{"n_layer": 15, "d_model": 160, "n_head": 10, "n_kv_head": 10, "head_dim": 32, "d_mlp": 1280, "vocab_size": 3179, "activation": "tanh_gelu", "norm": "layernorm", "norm_place": "pre", "norm_eps": 1e-05, "positions": "learned", "qk_norm": false, "attn_scale": 0.177, "bias": "all", "tie_embeddings": true, "parallel_block": false, "init": "normal", "init_std_qkv": 0.0418, "init_std_o": 0.0, "init_std_up": 0.0418, "init_std_down": 0.0, "optimizer": "adam_variant", "lr": 0.00199, "lr_mult_qkv": 0.4, "lr_mult_o": 1.59, "beta1": 0.9, "lr_head": 0.00562, "grad_clip": 0.5, "warmup_steps": 458, "schedule": "wsd", "decay_fraction": 0.63, "decay_shape": "linear", "final_lr_fraction": 0.0, "batch_tokens": 32768, "seq_len": 1024, "doc_mask": true, "train_tokens": 220800000, "steps": 6739, "dataset": "wikipedia_en"}
Each number is 128 + 32 x the weight over its row's rms, rounded and kept within 0 to 255. Layers, rows and columns count from 0. Numbers have three digits each. The size before them is the row's rms in percent of the matrix's.

# k: layer 6 attention key, 320x160, rms 0.0405, rows 308-319, columns 80-159
# q: layer 6 attention query, 320x160, rms 0.0476, rows 309-319, columns 80-159
# v: layer 6 attention value, 320x160, rms 0.0388, rows 288-319, columns 80-159
# o: layer 6 attention output (transposed), 320x160, rms 0.116, rows 288-319, columns 80-159
# up: layer 6 MLP up, 1280x160, rms 0.0936, rows 0-37, columns 80-159
# down: layer 6 MLP down (transposed), 1280x160, rms 0.0785, rows 0-37, columns 80-159
k308 097:117118095126093099072196110143080093139134142115084148174122124115131169155129160070138127145124162136183124085132138146130109104130150092121137084110127150125134132109110084147138140138153193102115125149112104162126112094087129109111185164
q309 072:098151098144051108125156142175119080078131157132114083129096070119128137114150115175143143113131178144083103185138186148129106128126164122157121160112101102118151152110154219108122175164161070133084132141137129094126086132084112134086135092
k309 091:166078156146106089094198085161116132119122110114125197153186150092103189128133107134156132195131161123144107061148165201122112112137066171094140095100111146107141147126119095107154214141152150077115127194138103122124153151127137154138158135
q310 089:119155102084128114082170111082166123142124160136105141157156095181105097157134128165098141149153108124137146089150138180141151132103159096134066065088094075181119105104103101159134152182148130084088070106143120121077122142160103174093089072
k310 098:208172035114092147081123131147135078127125146112152139155131134117140177113106157123126134144122138075168112086133152193128109122162128108125125100114149142083086152128096106061128141179132255096150090172145120163146117145081140149163187141
q311 086:106142052090114124069176108065109132126108214098120108255140132131093170122091124115098149206092121134168140124135078188111156136093114094119107090110114070133106098114132178118127100186146129142107095168163120123094087086134143154159127158
k311 097:122132095152103071099150147139111105094136120134132147098128144126147175162146163107146128157132148150192114180101134095136105108130120149125114168130140104104118152154122146148130039126037252111103079072154148135131090085114140130145122152
q312 086:121110095162128152134173119083147100099132152101196100165220143167085122129117153155128160175110177143101178123091132158134192151119125120099097082080104071179093103064119111100129097176148137166130068183131161129105092129114081133174129122
k312 088:170148074145056074080161133129150068083130108144108136129121107118142205162072148142168128176129146157191137149105146155128133165118091149139115161087070131139127168081128112137119117151076245140130089109137112151148126095129158116128165167
q313 104:119191098145178114088118111164137113142097091123102212103100110099175113178160083125143111147067106134085124118110156180170149165141067147102089164154153141119139086130127164155117171109158123133178153167140162119107194083162112225114063105
k313 100:172114156121088077107120113136147118127118154085147141115161113085132197153109142092151143138130180163149099053190150113120079068131115136145128084124170169101126172081120132154140170145147206112103139139142095155152089175095115094103137144
q314 110:116159103135189134078170080104123118148069144121115153162113097122095129143106079147137181120106120116105098133122183202116146124145135100101068163125136104146153088115114135152099161180185098127172104129129170111127208138194085172108100085
k314 094:161134065136067110089148108173122123152153144105144159151159128126093165148130153074146123144132136166182114097180139166115141093108146102142120144128159160115111133121101096145118165143103227088110169129135105133168156118119089111116139118
q315 089:116132151124148147089181141162125139134109134119147134138156163098173124205085114161154142198163083079111142099103099113153167127177169095095086101117110079166173128110075098161090163184172132108129066139110120133084154125116141200116158092
k315 092:171108024092085123107153104155137105129119131120144203149119135104095168104162120109115121143103141121172128078125143162086125136147103082137150106123158104132071161099061109127137215158107237079125070157150135124125145107078127130123093173
q316 093:169062142103124185100140120079086150134164189155128126138153168138105140103060165087157059139199133126131148131077084135156133130125117104160093097119169127156111100136098099174165102178107139135107071107154132177145065158124162063114213128
k316 104:101114117153139124154087142108130124113121110135105090116094146134146073072109094142091116089099144118119180195118137139145120181122126190161144143184106090110140112190145169113101035078104149164152138147113173078087132065166149129114113110
q317 112:167108153172090117177114161116071139102185144155162046139149131152095119086103147096107112077167134156156116128081128100139105121115142164145185123087092158143126139148157184076190072156123177156126110094142089111084087130087144061144169181
k317 108:101141151106190150191065151109139178093174145116122114138135116160156103107137075164123124101115095096087108172122105085108102171105162129111108166117082057137143110126202168121140077091118083159121116113128129121103122078200139122125102082
q318 086:096132097092111119100127098148095142186074145097081099184108157101092133035075144107112144110115071098147130150124134154076181148189074109105093218134159152161127101130093152170081125147129138165127153218125115139144137163059102204126111097
k318 092:119086124118064122089164119117097159168197172124100142133123115113114133165118169092197165160135105135130106163150130105135067099159119141118113120128114118107122161191079090161094057114142234118105109110149135115107104105079093133162146189
q319 113:157075154142127197110129137110133147114169168151138116115137123104107117098106133074145114089143140150180130094138108113185137107136138126194146055082039133178090152139150087109177145174119138146150074066138077138116106191117163102100201112
k319 136:063139111114170126146112132103103125110096117162098098150160135168178052041109127136106114100104125050137156143097144195119154190154144137152127148136120090174105069166174109110122122135148191157123109161145147114108142134154158173139121049
v288 078:117134069155102142148196080096158204091156141152091158118154138123085134122134157157117143142129068102116071157122087125122150102113122118143152197201167122094135088096102140043132136153126128129134125113079129102117123173129018157162117108
o288 085:168131092128132104188028133124150115134139132103160067165114090118147107143141139141111135108113144071098179157070157157141117177135132130159139072135145103091143165135199080192149134113145124162119189111145121143110083172138177113052147119
v289 083:185133098118119167134128095118155133138107120099147125208070160088153134130156124129111110134099154193152133120122153091067133045105120133063124137163131116088135141134092178119109092157147121106129141131105170106141132118124122061137182148
o289 077:144143153114139083107115151156151161125122155109104114106138076093125087075109121161131172078105151083096074111109133150182112131196132077194158110107116088166135151100203102177085152177134111160156190107145099124049066155115132150084157117
v290 109:142093124154147076140148108126118139117111163137133192147167163152082088128102148142155062131126098166119186116205104109109119055106117143134121096155157102114183105104128168130048150127116130150104113135141150104226107162118092118109133117
o290 116:126134147126097116142060149140197138111124104116139086138168093069147115156116120154121153167079180094130133159050132119154142120150133127156137158086125091096129178166205058190140139111167135170132156104148105153048071159151120115132207096
v291 088:119163157099145140164149121155166140108119104087130169147183166099057094149135114146122081140062101155125098145165154114170143078155092131103126102143090169071168107134135143175126129070142138123110114176166123094186151180123175155135190148
o291 095:108130130142143092130065179129175141126100125134118101139138087066185099153124126151159171179093210107094171134094134108120161133135092129171135113119115049135133171147189082189131127118137122168131177095133085135019053120144079131137164144
v292 087:192110132148116070157173095118103132129107160161114122190117151100123148143041160091120074118085122117143127104201121151162150043114121154127113151093153098113148099111111110128096090100132105161042102163148180054160130123112102165071073119
o292 096:070123117114090135118057091110165144112136081152148104093181107068115119113104080174166198171130195090147147144005158132140132145118136122145142129111166160117132167157193081170138127097122167163164160071133131173079104154160147104139202095
v293 089:124116122145106091103158169142101180114103136187150105147112202103174101132149017105163081138177151104137162106124113137111106128121091118138044144067070114158108129115151129149127118169124111110141147150130089125114080112163159054083071130
o293 090:084105122181144204125151126131139085111159141165159157082137114154060130136132166131152108076121082163166095151114145152148130112079144177074135130114163175135187143121141209105136130105122139080126102080106139156165198103159104143151095094
v294 080:063125136063133189177112122161171131128097126130100105128170112140095103077156104187107081073137143127155061104114102130122170100127107130080177106148091131101066129120138144157119093141106125085205137176125131085109142154098107171179163149
o294 088:154126102085103108145078152083138160159191145086141138171128186131143105163124122119104144255108134087096164153136127130128139160127107104164153098136164116110115089108124136156148116127142143182083131080175118070097131104098113101074087147
v295 091:130125164133168140187150126159153143100120136154121132109178127069122115102085097112130151067114123155075161154072108142177156137153155123130105120119125079154149089107160121129136145101146173137120140087129166135144085128130196104177094144
o295 094:133191131111140178061115144140091124141112128101119151134142122151105137107148151103111115151152086117143100147222082128128112112105124138104110143127098173120076084128033216120136139115137121087130093101136108125136210054098079190151146157
v296 080:085114111128139123113107129199121175193146167152127120145032187125114092128142102135118140108112144131136080116141142098140154126076070138121171090170119079126173090139128110151146120170125093143104121138081102161115107131138141127139118104
o296 084:095143145196122105100146148100092125072082117166130102137151160168091178117153116163169076100095131133096101133129071186138119118164141137128066156077140109132097118155193094143143114097070145192110118150115115119144123161114086151089101161
v297 094:154124136119132136147114169140131084135088124081179125104172145165134126157127089149145164120113158133177104137145103084082118157133103154167077148133202108168137105131173106150128138094113154138121193190093113170122108145144145112127145135
o297 086:105120115145123132092133144141134144120097186160142173146111053057103124139139164129142123084073137113111119121187170149171099093116083121099130156101125169125170172148100114142086119121134117121087119095155118096122126084149114085115117153
v298 085:121121127120177118099179119148144112187111109064154160125147138161125147103154168104099144094085129081129080115134129105128167175080103149113148150166130117133108092142055171074141133176105132172092121106107180092124163116122082175182160091
o298 089:117142114097109087162052147108140189157123163144082158140125129063113094156101114132176126212138150092090148140102141141133104123121132115171117084112157148134141144136181089222111124144137129156158103166124124117091079153101141111030121128
v299 088:192170116139173059067112132129139064118145111173134114112067064093187098100162147153172171100154093179129192147102120152128125174139122175178157103162145132100149152153089166157201143150090130139188110122161088096088139119147150134170174120
o299 088:094084161099110177152205118160101150122155137129099141127121200193086160158133116101095103141154056179137108148198121096153138099142121121094127171111110197161092126121081144081117140142128124151121109162120147116170162109106111147148070156
v300 093:164116113146135107108086144102148103175137170143093157117076057120164083136154184170132136090174145092100138149030103124142112144170129154145188093125134145175130109162129134149087123086122124167096117075117130160140147099133220130084100148
o300 094:109116178129115176108209105144093114135128106112132137124122160182112169099126129087102114122133052194182080117220081101110112102145157139087114199129100173130090100108068163045138156146148153082124087135146156087156159120117102136176128129
v301 092:159125137130150115124107086118148166182129136109081159130088132123138151167070141108161170112090105129144099157105128159074126134047070128126108090136170154124074093099084075108110123091130117118124119113170153171215149133152044138166141116
o301 093:102079139106100089156073122093139138121071100141176074105157099107164100189133112147152153176092189128091194110147136086121108137138107118166143156122089075065164211148192088179115135096133109151106119145143134137080094180116180129101109131
v302 094:186089091110085086163114148084166116122129115122131181136140110159093157089117119169144088118123072172122093118150134160119115146083105140080100048099173141122120109143136148112079123124090122112124181152110147108107126157147132105130152189
o302 091:087152160132078090129133124144156152115067122133158108145148207101193089168157147114136174168079147110128139134110119109159101106133104136157158217128112113096105155123175109183111136112204131159114149083161118086075100112111121125155155126
v303 084:082157170088132127122190142162129160141095133105136135163169190121145145146186156113102151037113088088104099150200127106130131065116195098161096119113111078156118146118074134063167116176134155180108126133125126110163106151130150106124091079
o303 087:152125097146163095149072126115134117153181130129108129123136090088095115122120102139158113220171195134115183084022139149132161118105052145100163151183174155128186105110163129203061136104122078062166157130131103161054105135164121128133147048
v304 089:149079133197105096139100191155122145119143077189137102143111118162129144138100120157116163134161102087121152148109121163192132129166088117095178079197115098144167133132122131128136125116135130097155088155109107176074149123090189092074080134
o304 095:113163150153165156060207087165091080130130120134140154115096144150088172101160158117094112064116104170170082111150092082124130105135136122127099191063124165132107115129067168066147142141132143152105117103113129139181132115138124176154133162
v305 089:124106138156147143130117154145125106095116154217139097142061095098154119166156107131142178149100100094146193127100184151098099139165072075167097138095145173130141153122126145105107139111123116125116179144139051107136103114109155094073141089
o305 094:106114126151103173105227122147089114150124137149170154103111178189111167079136156119122146057180084163171084119152093145160141117118120130070126130075122150123107138106078160048145113146142159070093109112112166120188184100133145148158098108
v306 093:165110199139164109127124158171095128116148053186121100067108094081121128153164121131124166125147092065172212119106129140131170150143201148135141118135145089143163101147136104172157117072147158143150191088131089192100161101151151165111130109
o306 099:151137093122142190115196108137098114136104165168129148167109194228077153140147158123104105092119085128145093138177154120116136127111087127093066163085133180150103174126033150103126122122116091080092064166089102126232153085109142105155064175
v307 090:156091118091097110124103128149113105150131145114114155138101098178022189139051149151116088168133138083138095136095187099096075084083173126119084138155137092108111156136118147138155127108139122147208133160186145127154125182145156133200109117
o307 094:121136136148097090153094131105204143113070111151140097137138150083185091153172119145170124155108209101099154111113128130139142150165079087189144106123159101098156157154229076155140149151100118143081144134134125136083100145130124104062170117
v308 075:122026145141147105082145184081142135128140152169116105130088123086137162121099142132127141130106100180115151116185121114110119133125069171198106141072112091200166141195130181086124157071127120134114136165118152137122130113143115134108080170
o308 077:112176174191073132169169094156108091132087126194163099108155131168141136109130148144190089093069114165174095107086108146174094114123079160046090172164117169107128123133158077076115126110111121114119111106120124150136117131160145114194176095
v309 083:099100139106107169120121108101115131148129116146128130137110171068137137122129033158151175102141087139119189100098120118163162114134147129163147112131100083145139122138171155140151114068203117113188095130125103145095115131096201074058079110
o309 089:152183107174162173121203111152124077130166155157148122138103140218115155087153160138120078102115082139145079122167107152138136134129087141076090159116134159152119097110077152094122130118095125065061122083131101137183158069127098137202103141
v310 102:091150118155104125132087181116135066108116120112086149114088095172194147109181107089134134147122143160107103140073141151055154133164139162150149084148148151145093125131115118087189159078102116137121135109108117124013106080081171093091139154
o310 106:144123137131177177129214080151107124141169136122130160105084145153099153096131139100111125086175055122150075103190101103144137139128141131109127176131109177131131096106073177077127132145117118069123106122125153117187137111121132159155090155
v311 104:152126121124103096104141110141188182142127133134117127152139147082047115123144181103109095113098156188157096116208114103174130104070106080102084101145138156088157132156157129121092083132136143123160126125130169092182103158123068143087159143
o311 114:118101132128093064159073127108148137108099122127134083111156138094187116160121105164161178189117199099107202120033153116125141143132106127157177140138134071101136181124213085195118136098141126167110175113163114144043078165158140110155154082
v312 076:162125108143081173133129160107175113145117130127168143112157091169099117091118159123115131108061095139140118162182117124138088136100076097072159098108119205141106095120090156130103155185104104088156115072116160084147168109100133171126151158
o312 075:095167160131088039112116149131133163126091114100146115164163143091180125141139095109158162170149157109124111124100127157143123098134188121142142107133128025100117083123157089183116113142175143197144174195135124084076101209098124138131160085
v313 076:118132143109088153116102130145149095129136103160046146113152066139128114080078126128150154080138092129132150137088128150116145127191148051103097105089105082187146142150125198152103155094118137109122139084142084123132121163159170135148052115
o313 080:129114120153108159103139125108115129127082124104212106142144255191141111150166133119124163175121086121140167110146144149121129173106085147072146157165145183110092102093123190102164114111123124094081154100159151089117225061118096124173132098
v314 093:177114111071109203105135090112152150116128133089094183149173148144056130083128168179128123144160111177172136133121129138154117110087100140121129085182112121101137077128102188118072127108143112103166125160190149161173110118123076078104130141
o314 101:126128133104095054176073146129181147113105122125140086145147101081197087201127113137142144181072183079091169122105161114128130133140098110164137119128125072109137187113216053167119153122143129147116151125143102118074096158114134101148159130
v315 080:165131109038095230136181081099129175078133123078165171103116175106121154129142178121084153103062119102123116160137092102128090092130147152129145169125084090139087097110087170097164201131125114138125117119128129149134123169123083120142082153
o315 089:122144117115131078160051144132164124155133119140128085146140063079154074147134109149174114163091190099077147107085154145119142135158082119144127077177135085106170161141190057205096123112135109157143166126106117130076084138162129094103172103
v316 100:100117158197126085149099172089080101127150109181108135116107109069162133150156073107133153093159135078129199125096121127082120131144151145185146122116126105151107132096109064103169086162135124066120142137146031159053130115137115137132085146
o316 102:140125123143159194107195100135101093130133129153152153127112144211093177106162155099106096097149066170172078131167114102146133119107133139087113178117112188104122120122059156058135127129132117092117077122119177114227184123119172157141095129
v317 086:103123180200135141148100075157134152100123089076135130131116076099197124131137171130119132124118084190106134110120122102138166109117160153083178053128115110123118140091081168156158105209089159153211070132185116154104146128147139165103154127
o317 089:162168129095147130102137135130106112142173130107072131119085146154087154089119117124098079131167136106137102099151096057077163139118145107145118182145094117150088111102081176102125159113177115119096088098076125101144118109105143150182148125
v318 091:166099134186041093165123188088134117088137226182112102128107140141176126143110089160158094130113094173121107113129115126100125115098105130113124099146111140149118114152186126166088138144112138088159183134188181158052081115047099144053103154
o318 086:101133156148122153138173076162138084111132105139151147115137138140090181109172163106070121086149069132183095145159093108131121130120185130111118213110107148097128091138052161075126139106144150118106074106130134092172182145133153160187111153
v319 092:088106184176157052181100127149181113123107113145144159057100091089156101189125115136189243148114077121112149131075145129184115174213124115095126081129109155122112103108146095136094144134149153128148159097109146127100143131113086137131120132
o319 104:157141123115132165128177140134104084169123141116131141144116156181111129091161172123050106115127096149101118139223081095108111117117104144123102197086080133128126118132013162114112136133164095077063036137127114138178155081069149185172109156
up0 096:119079126154108063150083133138130145123140164160101094108098186149171076110112132136108071144071134129055160142238066096156093135077159124142149079203113124116152134149135126124117113080112125149161133112134134118114094111133126124085173138
down0 083:102148140114094194130127146151100160147105118084140096091125131185119077088152149120135183113177156175139089183157104110138094168153087097080071085150107116201137166144114101095127142138099123134150145171109186093180121115116071101140172212
up1 124:118145120147112126133122188091154147111134127133117135114183144122163107160125196119090132149113123159116145137141071081138139167161100121181179170101080103102124166118111112136094144096122153126116131131174173050105143118149128102188127146
down1 108:113125140162145163089164170112153138146089097199142093091148149118094128132148086133143160111127116131094104172197133121134100112134090133113154068092143101102150145166128149131129079066134138096118128108157157134144133102171154141133148114
up2 105:086099158109137159173075118022148141145131129099154138101148117164156115214145140138134096094109116132121116145115109086116100078118144159059123197144128180147046157157121108187122101131119130174103149092051162118156109097176117107136108182
down2 103:165078133156120143103132078086124088130120166098141160105198087133147133150123088076208098131087172103139170103118156136147145164130110134129089091148127141159097115128091140141129071125155117142110134101165187154105113127162132138151084146
up3 117:123134128082086119127127105101116179157107147112142171114100123127184134157107176127100159121144165152132192155126109096119104164084078115131158077115124133111171166101164153133121134096116169145100112096169172109103150112159172083144168102
down3 099:151196119146117121149126118138087074129140125181106120104070108143068160115112149119129077134109148117152149130138120142133111176147088114122118128134201107121149099159185097121073101080159127140087172171179095106088135046098129090143147151
up4 098:161094146133120132164103112084125125121163128144135133144100143160119125173154163127122092116127061101120117120159097092088099116135120187129104189116094110131075181144123078145164111115117216161130151102149116205170126117141114085174136156
down4 105:061092103076095121105124136094121155149183136139087145172125116088069177116087132117150105162159082086123133094148139177154191119153175103095104079147114124166139117105111081154134139152151149110150166120151145164148172191146153120158053175
up5 118:141132128136123076129147083158135141117150157191111163095165160138188037123140104150151154084117112123095130123132130139131149074163123104117136066150157127109174161148102122120144122076104121024105112133141111080093149127121189142104222144
down5 092:130057136126140093096157087138130137106119156151115184121132133090151182120144172134165183129187071157139169156101128121119154086080097117205075137145149142065127123105116046082128124118127112108085142112162143178128110143113124086127154118
up6 113:178149120131101106115147109098160168150157190155050092134097150160083086144093175113126104124206095131152105151173057100163144128121158108104154143137137145109159141163141045080159133115120128058161174106129167166153141108124070145154174136
down6 112:099130107178092098116076105117097128126070163137188170129134205102096189153170134114123130083092103095103095145029141166140126212146118148154164062086122177104125122132127122146126100125100124168127116164142111178161133132147162103066089143
up7 110:100158129115114105124116162139155160085085043143085124115138148092105210091175123069140205163133145159128101132121117142122135142123084113136182162113131107129109127138120153061180106095125138154094178164127122083082141132128198125180111102
down7 097:147178087043168148120102148114109120173138144135128134145105106131073105139113137138197129109164140025128148154160160138126192194105152111065141169119079147195121127104140133185128048130137139178142104108168138128123122135117138097067144143
up8 102:175062135122087067127152180117122136138120139170076131103075149098142169093082165054090123104132103171157189137097100103093113141147140118186184076078082069101102118144200099106132119134128132116125141146147120146179103125103104102081105114
down8 117:120076111134130123101121086117130110098159147140169152133188139185138127115112167079136138058132084131160104085139144181165168118160132097103053146094129125116102057101103054144114142142151127087110137124161188125119179135085110186105168105
up9 102:178232116165138117090105167121122151090159159140078101097155153109155129175179118177059174132206122148167062136107118131147122138127105134141181150142209166099147149151087118068186141099116111086137148128147095129156146122091137108144184132
down9 080:156053145135136142141130112094141111133094154095132148158177194096165093119126095137112145109091064132079118147128079123186134114185144074110127126131093174160099098104082099131088115133138134187129133190097111127120164193160099157114081171
up10 074:122111177135078138171147132168105135093111060129145125156101126116172186172094115114127104157157116157140097145145085054135071103177141141151172164069121102116120109125133116093156082124111101128067116132102124095121115111093110137161146129
down10 075:036128139132169109094131167150120154133096148190130142116157102171096154176129116196132115151120118109110039138146102086099155094109152108093063103138130112084173149190137130207125137160099067154135117114147164132081135120170129133118159193
up11 102:159050144163109100141119196093096110102157105165129142106122101163161105156138101071068131144156079119158092155139081102185121114158105135150098075141129175119127151146132122088185104139116157109114132112129119165190129124117145109111174161
down11 141:115155139145154175136088158135166136113115086122125102097107114152113093141107033142140123068089133128086131081092090094157090131112151138137147110147148122159112100114174131113089183112155102111180149224091113090099091182188145134156101124
up12 115:135072137112138122127122161147089124143167130147115125077157126091139118177142121094102098111137105151166107125105101127227136143130114131148100190129117183086181178136121127064132104108110110080099112091150092155216086113087109099106145145
down12 144:131134133172144073108127139145144165118117129098115119170167136083168197123104150135091148117052125109159137117140139148123192129112147083120139136127138165158138092085126046058115189135178151114068157194118108066158115118126155138072152078
up13 103:145119111150062101122120144133071134119147160119117131119100151099178140179110182125079091138146086142166149172134108145118076211120139126137153115082105153084038142163113088122130094122118213134082153138169150146130087060094107100091178173
down13 091:146083124089108112144203138143126078144136160149040103178070126057128110155135110127163166075170138103117186086123133144103186126140169160112158143081094155061181125122151088101133075105112150138111080064120066189087130116135066140164086127
up14 102:194107148165131065161125155127150124131176200162117081100086186161184123094139118117099154104108105114143176151169106122154091098115140120082114099154166196109127124154173121101105107102101146148131146057139153072090114097106124108152141069
down14 108:164168109157102170146103069081081165127104152122164111090170104132156150148169155109087150093147098145128093091060079124162111158155082134116112082121081207173065131168127096086115189112108150120090122220144204145166131099167125132116166116
up15 111:169142151167153111135119124090089140093169115160119093111061172150107203181194132108132122147115139141155074137125111111121138107195161123126170093153142127105133142131156086181138096106094173114116201104108094174150131116074133124202122167
down15 112:122125130134116150157139170132110115120112123125159069144100163132130162115106127125158101187157137066169122106145139172131165131118127075126115119079202097145114143100136140150100122097124146113127088116135154094113112131146117191201103135
up16 092:154110138154128124110128131080062151108140152168131095098104148130169074116134127109110128179118060076137238108127125125100135141124137134128174054183118165152065126166131074113166124185124104109145080125138119096089104135119184119096107115
down16 079:109191128064125155149150110105126071111129096058197132127092065106142140065126140150118129127114217082112082129117136152078168123082058092093139126157135121172135086129072146186095120140117118122114114154126152113070161161170183125131094161
up17 128:103143138107079104090131132093070178110116136147108129111122140135174138183152113137103141067125135178143131143196115121058098155151116127174224040103093127109171163139148117153092118092125082125149119098164125156047126096139161096097122137
down17 123:071041112115121151133157096110163124131117119119185160098142114088127197109103152120143148145083096118127051185104148128156138214145130093184154107129125137123087135154156136148115129165166133136136132165172152111120138184103134124212144130
up18 083:141113111114132154086130158057183127119150142163091096139116149158092118089163138025154164136050081113128128095119168155100129138151128096124086081155138188137105130149103110160167123112117138097116156125102159169164133128085209101131119121
down18 055:105078148129086137079172129102096075144138136200183121120172176130129139125119112115201150113149155045140090096136100159131156103172132078060059149147122138186145082077159161202099165128177118083129127138096151140166147158101143138165100148
up19 085:117098124104158131174086160110173091110162208129102126113098119142106157142134096126182122156130188113135123136153180105089121118140109111143172167184108093134224135109124099189077097103104158115152142117111109149144103126116080110193096153
down19 076:163067166099182141125100084159154117077121116105153126078136070120141135132098084103064143136117100113131107113125118110138096109118137135144160165137063162137128148184141151130091117148122110147096127155101134175120133173055162138092174107
up20 102:151054106109139105116140103106117130133144085118139129118116147169100115179113133062133145174128121123144169121157091121150166100188134124156116089131142104100189147123147053107097134111108136075095189129158140148168168108117121090162122154
down20 073:103106114145122117144066115100117168131098215090125167150149171172180131143114128171159078139095078094129094145114099128083150192130098098124120121141113160130161100089150132175115096131170116147114125174127113097084084149089160145115119173
up21 086:163151093143113067149104138126171142127120131070089104147167134153159175127110175136138118119164098131156157145071127150119103139143138144104102122096217067120073115151121111115107146104118152134122192160103124126185109114121076138190117164
down21 075:100080096086134134118111162132194213130094102186162149124149088105151094083146161111155197095134074147126172118145115104154116153125138151146061158142146096154099120130138157159197114143155135174099127108062165144135177098146144085165129106
up22 123:112051132117184112153133165103103104081123078153142114107107176135043153172092176082115129132148089107147165125109094113068113135203167092151096136120116121092110116125117109137117140118113135106148134137143129126181164134097191133121096054
down22 097:135114110187093116099106074114096146160161082152075127119086163095195106130151145124161098081098121068125119115166138137123152149135143159134130079141130124095139120138175072071150136026160125064124120140105188085129196142139102125126147124
up23 097:113095141102123073151108148120131144066170132154099103070115141166145133148120116063105063109111127132130109148130091120145089199071137168181118087132054163112118160152148154107152098077084123148166107073113134151127081123113112098106130114
down23 087:133088123119071116153122110156150140112120150071184167110100098129138187153160161135190197156136135178108105089123187093104088082123114083056123100096082120082158159117050170162140131122101117140126126146093117164132101145089132139158115161
up24 093:180126125077071068139160195106101171140151134131040081138104132162101163107093141079135109114138130122145142134071107123129111111181144140131111007112143090123059138152181065091106090137083072103104136135104063139124098121084119134122165159
down24 087:106138102086100151121148097137140131090113166119092145157132173167074134130103188158137089108140060107128078059126102172099158048136110075084145096119180156150101135116129093169112172143165130081160121122097124083113097130157090144130119189
up25 099:097162136102085113154114168119155179114157137138093117149119078179100196183138140097099130121085131143127068157150120095145132089154180097103166106113185107126169178157138139114151109136103119175107126106138112099119132103107145137182142136
down25 098:179042136167158120154067133134110087144116124194177176086120188084158083140137091139133129083132134104098099084110164147114119095110130150172130047120102113164104086093140136127107131089149101105167104174147191110169134145101066100074127139
up26 088:171096138132109111123147167103141111118122170175102119115078107125162084131093098104182200078135147149104117103168109159063122117174144122187119073118119092105131126145205125104098107094123124049170124103105126146093087146104170131061160144
down26 074:191121127126115138162173202160142109139076088109116134128155110091081151123149106107163194143148118131149125117087111129149118180127104136140154113191151114164119113122122174054142116128147145110108146116130124185205125120183110132193142127
up27 111:118106131127102129107157138135156153150132158150079093095069161150107144146111117097129081184176064158131147140243099119138114190136167105167164155175134124124230110124080037114151136052135128076142137072124123170143141128111135104138105139
down27 104:164082112142091191122153148150089159093139072146204125151136178147152137114122165164117135126107156102115066112113138138146108130095098208135102173101080126181106120127120142162105150182135113158146141093117101142094116107134076073099167155
up28 091:148020160094129183151153193140088157122149142158121119102108082141119198129137120088107168095143128142137125163139145140189115126138133116104086116145090127087135140151118151088160095143099179153128149087146143153112136128124140091131098100
down28 096:146121124089100099095142084143138151150144113106157091120186070172201173137111092094150144084147166048185118054047135130160178154105128135076129117107165135114137079113106087120143117112166156137081154094082125119134087149099142178135104139
up29 094:130129174139181153155107082064118066115141161122178113096152116216084126173148129165096075085100107155114084153173108106158110116111167147070042118154173150101116133146117186153158119078113173165167129112104126159087127116179116097154141156
down29 081:142109159155140118080099081113112070149034160124130167111153124135101128109100138079177131116097168132106184102075157109125135191088107136138152125141126110205120148094119144180129114135215120128147123137158155122112161125162076144115131141
up30 078:136113142179189175127106127080115135059135168174154125124103149160120189089150093135125106144051099154136158111145155145103125129163131147131088169084109129148062103134112083162096106121110150145096115111090065197126098098117101128135101170
down30 084:071130138115117129107148045129149174127090088195121127120121160123138154125118106129059195078133136091070077166142086095149170090129105130141139110122134115154189140135109111178159097149044128091178124133128166125104089152148210153142116131
up31 087:141106130153209117117130125137080099152149099162144118099100135102080131129101044153080094138159150128118161125066146120155104140144112143115154104151111074085172118154174125102182112141097125106174135118173079179195138124165114112104121105
down31 076:116128153101118105138118170130155165151151169146144102125126105187098133110088162105133098092161114103130080128174115054170096140091111134140137196144084149114076103174101088162127157127047132126151126096179138084143099116117073111191152116
up32 092:144088150147136088159069135122088173094150100122163136093164153063139134160138117142070137176102170129110195127079149117145102192136091161191218138132139067094154153137175120150077102122104164136098102094198138150114096114123141094103169160
down32 107:145136089123133141099149128146102097125107185144168172155115113060111166111164118102109149116113115071141148029196145186118111081130142099118139103123098169162128101116116094118120186125206150124110095119146122184167182121088128089101121125
up33 096:146177125155162106123120105160115141114120136142157145127149161122216173144187146120099156173183146112137153163137112109153111136128107144149189149202179120102178169121165176153159107120121124181052142085138164167174127079109151066212167138
down33 093:151092134064123148103136123141145117166073117099176100092149073146115114125064087118182102053145163104133101077069147164110140123143134158116119098106111203173121089053113096092142173163184119119189126142149116137107200180177125148115131133
up34 095:147144126151073119127111127108126210128132149112131108126103143129103132159162163186116090114121124138119152152174107114159110113128142163106165109113134123101106140148133150157106116134124145118113092067125144144052119113111092172154164163
down34 085:126115149112105150108102245120147133104140121154110157145152087122137114109185095117103062127132115125129115086158176128183116122108175184140089139118131089102153078136096126054128124168146113146097144114138090117138163058177159122118091048
up35 113:097088145131138103139116122104094165103165197136113087106090140125194098162193143093097128182060117128143154137143076128180091122154125097162162124127083197113107143149144097097156113129122208150123134110207141108101090122116157124104153147
down35 155:131188105170130106110148068110115171151101119115111155122137104113089187132163137098145124111125089107152095127117139097128117181213109123135141117142121161110153113145222161056121147176151132089067127174097182158167172111137087111152140134
up36 114:115146163182161109149058092086094183089154170124110120091171153149117143176166151149068110073115104133111141146151121097160111136163157188094112139144132158134111158150092140145155093128100137174146102096069123157131117114155114116153134152
down36 137:146127133046127117160140152157104184127195144115088096113111175104044162103123182156124130083225113153139111162181113130116155157166120106100134123122136212106054094125111091115118138131131118107135153128122079127140115119128063119139190132
up37 115:160093147220121116123102174116131135100183148177157086096105218169106106146153159142086146146101101174130107128174111108174130151133138127136118091157133155129098138139110115128199113124115085142147105093107145116088107134105150072054169180
down37 132:155103130114136167126128163104105083124147151183114038133152130135150103132124125150095120139171101086118169159142090111143130120192137152081135157099126058174112180169169123193149108114152113149189162074082086146137142126121087060199135134